Weights of a small transformer language model: RMSNorm before and after each block.
Each number is 50 + 10 x the weight over its row's rms, rounded and kept within 0 to 99. Layers, rows and columns count from 0. The size before them is the row's rms in percent of the matrix's.

# layer 4 MLP down, 160x640, rms 0.079, rows 0-159, columns 560-599
100:57 43 52 40 61 66 58 52 44 52 44 58 60 66 49 41 37 64 59 72 63 52 65 39 39 55 66 36 41 64 75 63 56 68 36 32 38 38 65 43
118:56 46 58 55 54 47 68 50 57 58 46 45 58 51 57 62 47 69 60 46 39 49 34 46 52 48 47 54 61 61 43 44 58 47 43 52 31 51 53 49
098:59 45 49 44 37 53 44 62 59 54 47 60 43 59 45 48 63 55 64 56 55 53 54 67 71 52 47 66 63 57 36 61 64 33 50 39 41 55 60 50
098:55 28 52 58 44 53 58 56 56 56 52 44 32 50 46 49 63 58 49 50 36 54 42 54 69 60 47 48 51 48 40 39 48 65 46 27 40 43 62 60
099:60 45 43 40 37 40 59 50 46 63 49 36 66 36 50 44 54 38 50 36 69 76 29 59 57 53 59 52 39 52 61 45 64 59 39 56 44 36 47 52
098:66 41 46 41 56 53 48 51 43 48 41 69 45 58 40 50 48 42 49 51 45 39 60 52 42 60 52 66 47 27 32 48 49 32 45 61 65 46 75 67
103:54 59 61 65 55 64 50 61 53 44 44 51 59 47 41 43 33 45 67 36 43 51 56 33 59 62 45 56 47 60 54 26 39 57 62 43 55 51 43 37
098:35 46 52 64 50 59 59 61 53 46 35 65 58 63 64 70 46 60 53 50 46 54 41 55 40 43 39 52 48 41 42 52 60 44 66 38 62 38 54 64
092:50 48 60 76 58 34 63 41 56 70 51 68 46 58 38 54 51 57 40 46 63 54 52 57 46 43 69 36 45 60 55 65 50 44 37 61 50 36 38 48
097:37 45 50 39 46 46 54 46 49 52 50 71 53 50 39 47 42 53 45 71 53 41 33 47 47 69 71 61 40 47 64 60 73 57 53 53 45 57 47 37
098:47 45 51 48 45 40 51 48 38 61 57 56 63 60 31 54 62 47 32 69 50 54 55 49 54 46 51 46 44 40 77 58 50 84 47 65 52 52 43 58
098:33 64 62 61 51 62 41 62 62 49 43 39 52 49 48 52 60 70 63 38 63 36 54 60 42 66 43 45 50 46 68 69 45 52 39 53 74 31 44 57
097:64 43 38 47 57 47 68 35 45 35 51 47 50 43 43 46 48 49 39 50 42 37 50 63 35 51 35 45 52 51 47 35 54 39 53 54 40 47 56 55
101:64 52 55 51 34 49 53 61 34 50 56 58 33 53 50 70 62 65 55 65 47 50 46 40 53 51 42 56 67 46 61 45 52 58 52 53 58 55 76 62
099:73 36 55 67 44 50 49 41 36 34 54 51 40 53 44 64 37 37 63 37 54 50 70 69 45 47 44 47 51 52 56 55 64 56 44 52 59 33 24 26
107:29 30 62 67 56 53 48 36 48 52 56 63 44 60 53 45 38 45 71 58 36 57 57 59 61 63 41 65 66 36 56 59 52 49 57 56 69 30 58 52
100:49 74 38 53 45 47 51 58 46 46 60 61 43 58 52 74 33 52 66 52 39 44 43 37 55 42 50 45 46 53 57 51 51 59 42 30 60 27 37 37
098:56 48 72 60 40 28 41 45 57 40 52 58 57 63 45 82 64 40 35 49 50 40 55 47 39 50 26 45 41 53 50 55 49 59 63 59 56 41 40 44
098:39 44 37 50 69 52 55 45 62 49 47 50 23 58 48 67 53 25 48 39 50 63 42 41 45 64 39 35 53 44 48 48 39 52 66 60 56 38 60 49
101:43 42 59 54 46 55 68 55 46 51 70 67 63 62 53 59 58 52 50 48 30 68 67 38 41 43 65 45 60 51 62 59 34 56 55 52 47 43 69 47
102:29 69 66 43 41 51 61 46 38 76 55 56 50 43 33 54 45 62 47 63 67 59 61 45 62 32 52 57 59 48 34 37 53 37 37 54 44 47 65 48
093:46 46 56 53 35 51 59 48 61 48 51 30 75 50 48 65 60 61 66 56 62 80 37 58 43 40 54 44 42 55 54 38 40 40 67 44 31 70 49 39
103:43 36 45 36 46 53 44 50 43 40 61 64 51 50 52 40 56 51 46 66 53 39 47 60 50 59 48 35 55 49 63 34 73 48 21 39 51 41 65 49
102:59 62 53 51 52 34 56 55 51 38 49 54 65 63 52 55 63 45 39 42 47 39 62 40 48 36 60 36 36 58 40 28 42 62 38 44 40 42 54 62
105:56 64 48 44 60 53 58 64 50 34 45 53 54 54 34 55 65 60 53 53 58 45 59 38 43 53 59 53 48 46 39 51 63 47 60 60 60 54 64 21
100:45 57 51 55 34 66 39 52 39 47 53 46 44 35 43 48 62 44 64 49 48 41 46 49 53 46 40 50 51 34 56 53 48 39 68 67 54 63 46 44
100:42 44 46 36 59 45 54 59 50 44 41 49 49 65 61 43 45 53 61 42 48 35 47 52 43 61 41 47 53 50 48 33 38 51 32 48 60 55 50 51
093:45 61 45 49 62 36 52 64 53 31 51 56 43 44 41 45 23 44 47 60 70 32 69 55 47 49 39 42 61 55 17 34 52 37 43 49 41 57 56 51
100:48 34 38 57 59 57 52 58 46 38 53 63 45 28 54 51 64 45 45 33 37 53 61 44 53 44 48 55 52 61 43 43 53 42 56 50 49 56 57 50
101:52 53 43 69 44 40 59 57 68 48 57 33 66 34 67 54 59 61 47 42 51 48 30 52 30 35 48 38 48 49 52 59 39 56 52 26 51 40 55 60
100:42 67 50 41 55 38 33 44 47 54 48 59 45 63 44 67 40 35 54 46 54 46 51 21 45 40 56 51 48 65 47 49 57 36 40 60 51 46 48 56
100:65 56 45 57 42 55 33 52 53 63 48 71 39 58 42 54 50 45 41 61 54 61 60 52 52 49 63 53 50 43 61 52 45 66 58 38 57 56 41 41
097:34 26 61 49 49 55 40 56 55 52 29 57 57 53 55 46 41 44 65 46 43 39 49 48 57 52 44 47 33 58 58 29 51 47 39 60 52 56 70 52
098:55 58 43 39 57 69 60 50 42 45 41 43 46 58 40 48 53 43 21 52 61 38 53 56 62 52 53 58 52 42 50 58 50 42 60 54 45 58 30 47
100:54 57 52 60 51 33 37 55 50 61 58 44 39 60 40 59 53 58 41 59 50 40 47 52 39 55 50 38 51 34 52 45 51 47 42 56 52 58 46 49
101:45 48 34 59 57 34 31 43 49 57 40 83 49 40 67 40 64 47 41 64 42 36 50 51 58 57 36 67 41 62 49 43 45 51 60 53 51 60 62 55
098:47 43 67 45 69 52 55 69 49 53 32 63 52 43 56 35 47 56 68 57 41 52 60 39 38 44 54 46 42 48 57 65 46 46 44 31 28 52 60 51
097:49 50 32 61 45 49 63 38 38 50 43 37 41 68 47 58 47 60 50 57 72 53 40 44 53 63 37 41 44 58 50 61 63 37 51 45 48 52 58 54
098:44 70 62 50 42 49 40 41 52 51 45 25 45 42 44 40 50 63 43 53 45 44 62 26 76 62 56 52 52 42 51 49 61 48 64 32 54 49 36 40
101:62 64 54 56 67 56 59 49 27 56 42 34 61 61 48 53 43 50 65 58 46 53 41 64 46 41 68 55 48 46 58 34 48 45 32 31 54 59 59 34
101:36 54 54 55 49 74 49 51 63 44 42 50 45 52 41 44 44 55 40 29 46 46 40 65 37 31 67 46 48 53 49 37 40 67 27 60 37 40 48 31
100:57 60 48 39 56 54 60 40 48 50 47 23 33 40 46 63 67 55 53 49 35 53 54 49 63 33 43 37 60 69 38 32 29 53 46 43 53 58 55 66
100:47 47 58 34 55 46 45 39 42 48 37 59 50 56 56 37 52 61 51 51 44 43 62 44 38 59 64 62 68 38 74 54 49 74 43 35 38 52 64 50
097:66 50 61 30 82 58 41 42 49 55 59 52 54 45 56 45 48 54 56 56 20 45 64 72 52 41 49 32 50 44 44 39 36 52 40 44 40 54 69 39
099:68 56 53 26 49 63 55 46 37 37 36 53 42 43 50 49 61 55 57 44 63 61 65 62 25 52 36 51 64 52 48 53 66 58 43 41 58 55 51 44
095:51 62 35 49 46 67 55 44 53 26 40 67 45 34 54 52 56 63 55 47 68 53 58 31 37 39 52 50 40 63 63 69 52 66 40 68 58 48 29 46
101:53 51 56 78 40 39 63 56 54 54 45 57 60 59 50 46 58 47 47 48 53 46 58 62 57 48 69 58 46 48 60 41 48 60 48 48 46 56 49 62
100:50 67 57 44 52 30 55 51 58 50 74 52 48 56 30 43 70 49 36 45 53 45 48 39 63 65 54 58 46 52 50 60 43 28 65 52 69 45 36 36
101:23 55 36 53 42 52 54 50 51 53 47 52 37 50 46 52 50 57 45 59 49 50 76 44 56 44 46 37 42 53 59 55 45 52 51 58 48 33 39 46
103:37 45 62 48 43 37 28 45 65 52 48 59 69 29 46 35 53 50 43 53 42 47 53 40 38 49 47 66 44 41 52 52 46 31 45 56 49 40 71 54
094:45 45 49 57 61 49 38 39 49 52 37 54 54 50 60 64 46 71 33 53 30 54 55 39 48 61 28 24 44 45 48 46 45 54 49 80 69 41 36 61
098:51 60 74 43 52 56 49 45 48 40 49 43 56 56 66 29 57 48 45 59 51 61 40 46 48 45 36 48 58 50 41 44 47 52 42 53 32 48 44 42
101:72 39 39 45 49 58 54 52 40 50 44 70 30 42 43 49 54 54 50 64 42 43 52 55 34 51 35 61 52 51 53 57 41 44 53 34 42 62 62 52
096:41 47 39 59 49 65 53 53 48 51 36 64 35 55 38 33 35 46 44 30 44 40 39 32 44 43 41 41 50 51 55 62 69 28 43 36 54 60 54 33
100:58 42 54 63 46 41 42 37 54 60 57 51 60 25 50 52 58 78 55 46 45 38 46 44 65 39 38 53 49 58 47 55 63 52 56 37 42 43 54 53
097:63 58 42 54 68 49 48 45 36 55 56 51 47 57 52 42 51 35 48 61 40 53 31 52 51 61 39 54 52 46 58 60 48 50 59 41 66 48 40 45
100:46 66 54 62 41 62 41 43 59 48 52 48 43 38 61 68 51 64 63 68 48 58 39 47 59 36 46 44 51 60 75 49 41 54 24 32 52 48 45 50
101:46 48 63 34 57 36 50 35 42 32 45 38 28 61 62 36 48 40 40 67 67 68 46 51 62 37 45 42 40 68 35 47 46 44 57 68 47 56 65 58
097:46 38 52 52 38 71 43 53 51 60 42 65 62 55 53 46 47 39 55 68 59 49 44 44 44 47 29 47 52 35 61 50 51 71 51 40 68 64 61 37
096:51 29 49 53 64 41 54 46 52 42 51 68 55 57 50 45 42 31 67 42 33 57 51 58 53 60 58 62 47 58 62 41 44 49 49 75 42 25 64 56
101:45 43 60 31 35 50 40 48 59 36 47 56 42 39 44 65 64 50 37 24 60 60 45 52 43 42 40 58 62 47 23 54 38 49 42 50 39 64 46 51
113:73 52 41 48 46 65 71 52 51 60 41 55 67 48 52 46 50 59 49 50 59 47 47 66 44 38 45 46 49 33 39 34 54 41 44 53 42 59 50 75
097:47 66 59 85 75 55 36 44 52 66 50 27 39 65 39 57 60 34 43 44 39 51 47 51 60 53 43 46 58 30 52 47 60 53 43 38 42 53 36 48
096:40 73 51 49 49 60 48 49 49 58 41 62 73 46 55 45 36 37 54 36 33 50 48 45 41 58 23 44 43 50 46 22 41 36 53 38 41 61 51 49
100:47 39 53 44 36 53 53 48 47 48 51 36 59 70 58 48 60 48 47 37 47 51 40 41 53 59 67 36 54 50 54 46 50 41 43 69 46 55 46 57
110:41 55 50 59 53 76 46 61 29 45 26 46 49 37 50 56 45 49 52 46 55 43 62 41 52 43 58 42 67 56 58 49 39 59 51 48 48 46 53 58
097:41 47 39 77 53 25 46 55 58 54 59 45 44 40 47 66 67 39 62 44 62 53 54 60 45 37 65 59 32 33 72 58 58 76 47 50 52 57 32 30
099:59 52 34 40 43 46 37 44 53 61 53 53 49 59 63 54 49 49 44 54 46 38 58 39 54 47 43 55 52 35 50 38 46 72 59 47 48 52 61 44
106:26 31 47 59 40 65 60 63 45 69 43 46 43 57 53 55 63 50 55 39 32 50 47 60 61 38 69 30 46 51 60 51 44 44 59 48 45 38 58 51
124:57 58 55 53 58 54 68 39 51 60 58 48 50 51 57 70 45 54 35 59 44 55 58 51 37 54 62 49 41 54 52 46 47 49 50 53 39 62 54 63
100:70 51 47 72 59 57 40 62 63 40 40 48 38 30 35 38 69 57 62 59 55 53 43 51 47 53 61 49 61 57 29 33 64 48 60 47 51 28 62 53
099:48 51 49 39 56 45 31 59 58 56 58 59 58 58 48 49 66 60 39 43 44 49 74 55 60 66 63 51 48 49 57 29 64 55 54 56 57 51 66 30
098:49 53 41 55 48 40 54 56 53 47 40 39 61 56 63 48 46 51 54 41 55 55 40 51 58 48 45 37 31 38 49 44 60 60 58 55 54 45 59 48
099:45 56 48 47 56 44 49 56 41 58 51 46 60 77 50 71 71 46 51 53 35 38 41 52 64 39 66 58 46 48 54 61 54 38 57 44 46 53 67 21
098:40 45 59 48 33 48 54 45 53 37 49 64 34 52 46 53 45 64 24 49 52 41 44 41 45 59 24 63 57 51 60 50 53 60 45 56 44 54 65 58
098:52 51 36 55 42 42 43 45 51 52 27 62 48 54 38 57 49 42 48 42 55 30 41 41 61 52 31 41 51 19 53 49 54 47 46 44 58 49 55 37
096:52 59 55 57 41 44 51 58 44 24 64 55 51 66 60 45 28 54 53 49 41 51 25 46 58 66 34 57 48 46 39 58 57 57 75 66 49 51 55 38
106:48 56 42 36 38 50 44 46 51 46 40 52 35 47 58 60 44 60 55 53 59 55 46 41 58 40 44 44 46 42 41 51 67 44 55 44 44 44 53 57
095:46 50 53 39 52 47 61 52 61 32 55 52 46 57 45 55 66 45 60 46 49 60 45 55 45 56 51 57 55 46 59 27 52 61 61 50 45 50 56 38
106:46 40 50 45 42 61 41 45 55 58 51 55 60 55 69 44 34 61 58 42 56 47 49 48 60 53 62 53 30 46 65 48 47 40 50 47 45 56 34 57
100:64 38 60 44 47 51 40 43 52 71 55 53 38 53 47 40 53 41 53 55 69 35 66 65 38 45 68 41 58 54 34 46 61 48 51 58 54 43 52 58
134:62 51 56 57 40 44 70 39 50 62 50 46 44 53 56 47 58 56 37 48 53 62 74 39 58 29 61 54 48 58 31 61 68 37 72 66 71 60 38 67
095:50 57 28 44 60 70 43 42 58 44 56 51 48 56 34 58 49 66 34 46 55 52 43 61 49 39 51 45 58 76 72 66 45 42 45 71 33 59 64 54
099:41 45 51 53 43 48 51 64 45 42 42 55 47 52 48 39 35 60 40 59 47 61 58 38 62 59 73 59 51 42 60 37 60 30 55 39 47 42 49 52
099:51 56 60 46 71 63 68 49 48 60 46 54 57 42 44 39 47 64 49 54 48 58 66 48 55 38 26 56 55 41 57 39 43 67 56 35 62 52 51 60
100:60 59 52 46 70 73 54 55 48 59 38 59 47 40 50 63 45 64 58 39 41 47 42 55 39 48 53 55 48 52 57 58 50 59 30 63 73 60 50 36
099:46 46 54 50 44 58 46 65 64 49 35 54 59 62 49 51 53 49 48 69 36 75 34 60 49 47 43 44 45 68 46 35 64 42 50 41 37 41 53 31
095:36 52 46 52 30 54 51 53 52 42 55 52 63 58 56 51 54 47 52 50 44 63 55 45 87 48 42 59 44 39 34 61 52 40 72 59 78 43 34 51
098:46 57 39 78 56 55 53 38 58 56 54 45 53 74 45 56 55 66 59 56 30 33 71 51 59 69 61 57 51 45 59 35 42 50 59 54 51 40 48 51
126:35 53 57 51 39 55 65 58 76 54 49 44 59 55 57 51 51 60 55 61 65 54 55 47 56 27 46 58 50 54 47 42 67 61 54 34 65 71 54 41
092:29 54 42 69 55 45 59 50 49 60 42 53 49 70 42 46 38 45 50 35 54 36 47 48 50 56 50 60 49 38 43 36 47 39 46 71 54 49 55 43
102:48 45 62 62 39 52 50 46 58 52 48 51 47 50 47 50 47 38 59 54 52 42 41 52 50 31 53 29 33 41 49 29 46 42 57 36 55 57 52 56
099:51 59 45 56 70 41 51 47 51 52 41 53 48 60 61 46 52 44 52 47 49 35 50 51 59 54 49 61 38 45 48 49 55 55 48 56 38 54 47 43
101:40 45 51 54 55 53 53 54 48 65 42 58 46 45 52 67 63 48 33 54 46 60 53 39 60 70 40 46 40 59 60 60 58 66 35 57 58 21 48 47
100:51 55 51 38 58 76 50 57 49 27 56 37 36 46 63 50 56 41 68 45 50 62 42 31 41 34 63 57 45 54 48 64 39 42 41 60 49 49 47 54
093:57 58 44 52 49 42 41 63 62 53 38 57 50 53 67 57 36 31 52 45 42 41 38 51 41 49 41 53 55 31 66 50 56 42 66 49 37 67 49 49
096:53 60 35 37 52 49 37 40 47 42 53 61 39 49 64 50 50 62 38 50 40 40 33 32 42 52 52 44 71 49 54 42 41 54 43 39 52 48 51 47
094:42 54 47 35 51 67 50 50 56 36 58 54 59 67 56 43 41 53 42 45 78 48 49 35 52 47 42 54 62 46 65 42 43 41 45 49 65 46 53 62
095:42 52 47 53 50 38 52 63 47 62 35 49 44 45 50 49 50 44 33 39 54 42 54 51 56 45 58 46 63 57 60 61 47 41 38 45 53 55 39 53
099:60 57 63 46 50 58 51 55 46 48 40 48 47 41 34 40 49 40 29 59 54 50 41 45 36 42 49 40 45 48 57 60 36 52 23 55 47 48 51 58
092:55 55 48 51 47 51 50 42 42 44 45 49 49 54 43 50 49 58 40 39 54 53 35 56 61 49 53 57 45 62 32 44 51 61 55 70 34 45 65 38
101:47 37 45 36 53 45 55 42 47 55 54 44 34 65 55 59 41 53 55 66 52 62 72 52 51 45 57 28 36 48 59 60 45 67 49 47 56 39 58 42
099:46 48 49 58 41 43 52 42 47 49 37 38 37 41 52 51 42 63 45 29 70 58 38 56 56 48 45 50 45 20 52 52 59 44 38 31 34 48 54 44
098:37 45 43 51 62 63 58 47 41 57 45 56 36 56 30 58 35 48 42 58 40 43 52 49 64 60 56 39 62 59 41 42 38 39 58 49 47 68 40 37
098:50 42 46 40 65 60 52 50 64 51 61 53 65 39 37 45 47 59 49 63 64 49 27 56 74 58 49 61 55 58 53 51 53 65 63 66 41 56 53 39
099:49 53 34 47 57 50 45 40 56 36 22 59 50 68 52 42 36 46 46 59 58 49 53 66 48 57 12 46 63 59 46 50 50 44 67 66 57 55 45 43
099:32 38 43 60 46 52 37 40 49 39 41 67 47 45 48 46 54 43 48 54 69 56 63 53 61 69 50 57 52 40 41 53 50 57 61 53 48 48 54 25
098:58 50 51 49 58 54 60 49 44 42 46 41 33 40 60 59 47 70 57 45 67 59 58 44 45 46 53 56 60 41 55 47 43 61 45 47 50 39 53 31
100:51 44 56 50 55 43 45 58 52 50 62 38 48 49 55 43 51 64 54 46 43 57 67 48 69 55 45 41 63 30 52 41 45 49 56 62 46 37 76 43
094:39 47 68 48 48 43 64 41 40 46 62 44 49 37 39 61 57 42 38 56 40 48 26 56 49 63 53 59 38 57 53 51 43 75 56 50 45 53 54 62
098:62 55 54 56 53 65 52 49 49 56 46 22 52 42 55 52 52 54 47 53 55 51 60 43 60 38 45 50 34 51 52 40 48 60 40 57 22 61 41 55
096:50 61 53 50 60 59 46 50 58 45 47 41 36 54 41 36 47 58 53 42 42 42 56 33 47 56 37 41 75 63 35 59 49 38 43 43 54 44 43 47
100:52 52 56 39 48 46 42 44 47 55 46 53 50 44 38 76 48 50 32 59 55 64 54 54 50 60 60 59 70 54 42 53 49 51 50 41 58 51 45 45
100:64 54 42 52 65 49 56 46 53 35 66 48 42 57 50 48 46 60 54 27 34 72 52 43 54 46 46 59 56 67 46 51 33 51 68 57 56 54 49 42
092:50 40 32 66 43 50 33 43 54 61 31 69 56 59 56 61 43 37 63 50 61 64 41 36 65 63 43 53 50 45 65 60 49 43 48 57 57 69 63 71
095:59 37 42 45 58 27 53 55 64 52 65 63 50 41 49 59 56 64 34 67 48 62 53 41 58 23 47 56 43 49 40 52 50 25 58 35 47 52 53 64
101:53 49 51 39 52 55 34 48 66 55 32 51 63 38 50 32 42 67 52 55 63 32 43 41 51 56 49 51 66 46 58 54 48 41 59 50 63 38 55 38
100:70 48 44 37 54 55 63 48 56 43 36 66 68 69 55 50 39 54 53 60 46 46 52 61 49 46 44 48 48 50 66 54 59 52 47 48 50 65 54 28
104:44 36 63 61 45 62 33 59 54 56 46 47 55 30 42 49 61 40 45 44 66 51 42 68 47 56 36 63 66 42 45 47 50 40 62 43 56 51 34 53
100:43 39 47 43 26 60 41 48 39 44 45 65 68 29 63 49 53 59 54 42 35 29 47 59 53 43 47 43 39 49 58 55 57 74 54 48 53 59 47 35
099:44 27 57 45 44 45 43 45 60 46 43 52 44 51 50 48 64 55 38 35 51 45 65 51 52 47 51 61 39 44 44 48 47 49 44 52 46 45 56 57
097:63 54 40 73 55 38 40 46 50 37 63 36 51 40 57 36 39 57 59 56 36 72 54 51 65 35 56 44 48 50 43 54 46 34 56 21 43 38 69 53
099:50 42 33 46 47 67 50 53 49 55 49 56 56 43 61 44 53 34 62 51 40 62 64 63 74 51 60 50 45 58 25 67 48 39 59 53 55 58 54 54
103:30 58 62 44 36 55 60 41 48 44 61 51 35 48 41 55 53 55 58 70 54 46 60 46 71 29 51 59 67 44 52 47 49 36 57 58 46 53 55 54
101:45 46 57 44 44 66 53 56 71 54 40 33 39 50 65 64 61 42 42 49 51 58 49 56 35 50 60 54 35 56 45 55 57 63 50 48 39 59 28 43
115:40 43 49 33 21 39 56 63 44 40 57 47 65 44 35 41 31 38 61 41 43 48 44 51 59 58 55 58 49 42 44 60 24 37 67 52 51 21 59 49
099:40 56 56 43 38 50 41 57 65 48 46 37 57 54 63 52 54 60 59 37 49 58 51 36 67 46 53 37 59 58 65 70 55 67 48 33 55 47 59 41
097:53 55 43 55 40 39 59 55 53 63 39 53 38 39 47 54 64 31 49 50 46 53 50 47 53 48 41 50 45 63 44 44 49 51 50 55 60 45 42 54
100:40 30 49 59 57 34 50 37 54 71 50 29 36 26 46 45 51 54 39 51 48 44 45 72 39 44 70 51 45 44 36 44 61 56 38 49 39 56 45 68
099:52 61 56 58 46 61 52 42 63 38 59 62 57 71 55 60 61 54 46 54 38 44 71 51 54 49 38 62 49 57 46 36 55 61 42 42 56 44 44 58
095:55 44 34 60 54 76 31 45 51 47 49 38 69 49 52 55 62 63 70 47 32 52 68 51 47 54 47 37 59 48 58 34 61 41 60 64 50 44 37 54
097:45 52 56 40 57 46 49 55 52 57 50 61 57 23 61 47 53 29 57 42 76 59 34 44 48 28 40 40 50 31 54 55 59 49 52 51 49 44 56 43
102:54 40 36 42 42 59 55 52 60 64 48 54 52 42 46 66 38 54 63 50 57 39 55 50 41 62 49 60 42 58 52 64 60 59 45 48 54 44 40 37
102:20 62 37 60 52 46 44 53 50 65 46 65 37 67 48 69 52 37 31 22 61 65 48 47 63 51 68 42 46 38 28 54 55 56 53 36 40 65 54 59
101:61 32 44 44 48 41 62 53 47 35 64 44 52 61 39 42 59 47 55 66 57 52 58 63 37 41 58 60 62 65 37 50 48 44 51 50 41 44 52 65
106:47 47 40 74 54 35 51 62 54 57 55 41 48 59 59 39 39 55 26 44 57 53 51 57 52 68 60 45 31 49 69 51 56 41 46 44 50 54 56 50
097:49 60 31 46 44 43 44 40 45 50 48 51 50 63 47 56 29 44 55 51 59 50 49 56 59 59 71 40 37 38 58 50 60 45 52 53 55 46 37 35
099:49 57 58 63 48 39 51 47 46 42 59 51 42 38 40 53 65 49 44 40 47 53 51 51 42 44 51 56 46 48 36 45 59 43 43 28 54 45 45 58
099:57 42 67 56 33 58 45 33 47 48 49 50 43 44 55 36 63 40 50 64 56 49 51 41 30 46 59 46 60 52 41 48 71 51 45 64 66 52 66 55
097:44 44 45 30 49 57 43 49 52 35 34 61 57 55 68 31 65 36 49 59 54 43 43 57 48 38 46 42 42 56 46 41 53 28 62 38 52 37 63 42
094:49 35 55 53 49 53 42 60 52 41 53 45 62 40 65 41 54 37 54 37 28 50 45 42 51 37 36 56 51 76 60 51 41 38 67 56 58 51 57 42
100:54 40 55 54 33 61 50 55 44 55 55 52 57 46 58 48 58 65 72 56 41 58 59 38 58 52 56 57 54 60 41 56 56 44 56 72 55 46 58 60
094:68 44 71 58 56 56 43 41 37 62 48 56 51 34 44 58 48 60 30 37 58 69 49 60 46 75 34 52 38 50 47 33 59 40 53 50 46 58 67 51
099:37 63 45 46 43 37 51 47 50 36 46 49 28 38 54 51 41 61 52 45 37 60 55 61 49 44 60 61 61 54 35 48 53 34 37 32 47 45 56 53
100:46 45 49 48 58 46 59 62 44 65 41 64 42 61 53 49 47 31 35 53 27 46 63 47 46 42 30 59 36 37 48 49 58 33 53 57 43 49 49 42
104:54 45 67 43 41 46 50 55 39 43 48 46 41 44 48 54 36 44 54 68 49 55 53 39 45 58 54 40 52 44 60 56 43 61 46 65 52 42 22 50
100:44 74 53 57 41 36 68 30 49 58 50 49 40 56 68 46 41 68 63 46 57 47 51 59 67 32 37 48 34 56 62 47 49 45 61 40 51 63 49 52
107:57 62 48 61 54 49 62 43 62 65 32 59 46 35 50 61 57 67 53 53 59 48 45 58 55 58 41 50 57 46 55 45 62 36 74 51 70 59 52 68
097:49 40 31 64 51 46 47 55 56 37 39 54 41 72 45 47 58 76 37 44 61 50 55 56 42 71 42 50 67 71 37 73 58 55 55 32 59 42 59 52
100:44 57 43 47 38 48 48 47 47 60 55 49 33 57 61 59 38 46 57 48 49 46 56 42 42 52 47 44 56 57 54 53 52 51 43 42 44 59 55 37
103:50 55 53 60 45 36 59 50 47 48 55 52 56 56 54 37 43 51 55 30 46 34 50 55 48 59 37 35 55 64 52 41 43 55 59 42 75 51 53 35
104:55 38 40 33 57 53 56 58 38 61 41 63 66 57 57 27 55 52 45 28 31 46 44 60 53 38 45 37 65 30 66 52 38 30 39 47 37 41 41 55
099:41 67 46 54 42 38 54 39 57 63 60 44 52 37 55 56 44 57 57 48 58 48 58 57 43 46 44 48 58 58 50 42 46 50 37 72 49 46 57 55
099:46 42 45 45 62 54 60 50 27 55 52 51 45 43 47 45 49 41 52 48 46 46 43 57 41 53 32 52 38 52 44 41 40 65 53 55 52 70 49 54
093:46 60 43 51 31 54 45 45 41 57 48 50 58 52 55 46 51 51 65 37 58 52 55 56 49 49 62 41 61 63 27 24 45 47 52 40 41 45 40 68
104:56 40 50 48 56 50 49 48 49 40 58 51 52 44 58 55 62 38 68 56 34 67 53 44 47 36 31 57 58 48 39 39 42 45 51 59 69 55 57 32
095:48 45 41 48 42 52 56 48 50 48 65 44 22 37 47 63 60 60 59 42 37 49 55 41 55 63 44 47 51 47 46 36 44 48 60 78 61 34 50 51
096:43 45 38 47 50 33 45 60 51 36 50 59 58 59 43 62 63 65 42 44 56 57 66 43 17 45 35 59 39 48 39 46 38 26 44 55 46 52 72 57
100:69 43 45 40 53 46 36 57 45 47 52 52 45 50 45 33 60 38 57 58 41 45 38 45 38 42 46 54 64 42 56 37 36 43 45 59 54 45 46 59
104:48 50 63 54 29 49 59 46 51 55 49 47 43 67 65 63 57 52 52 49 46 68 72 65 68 59 57 64 50 48 42 52 60 47 78 53 42 48 52 46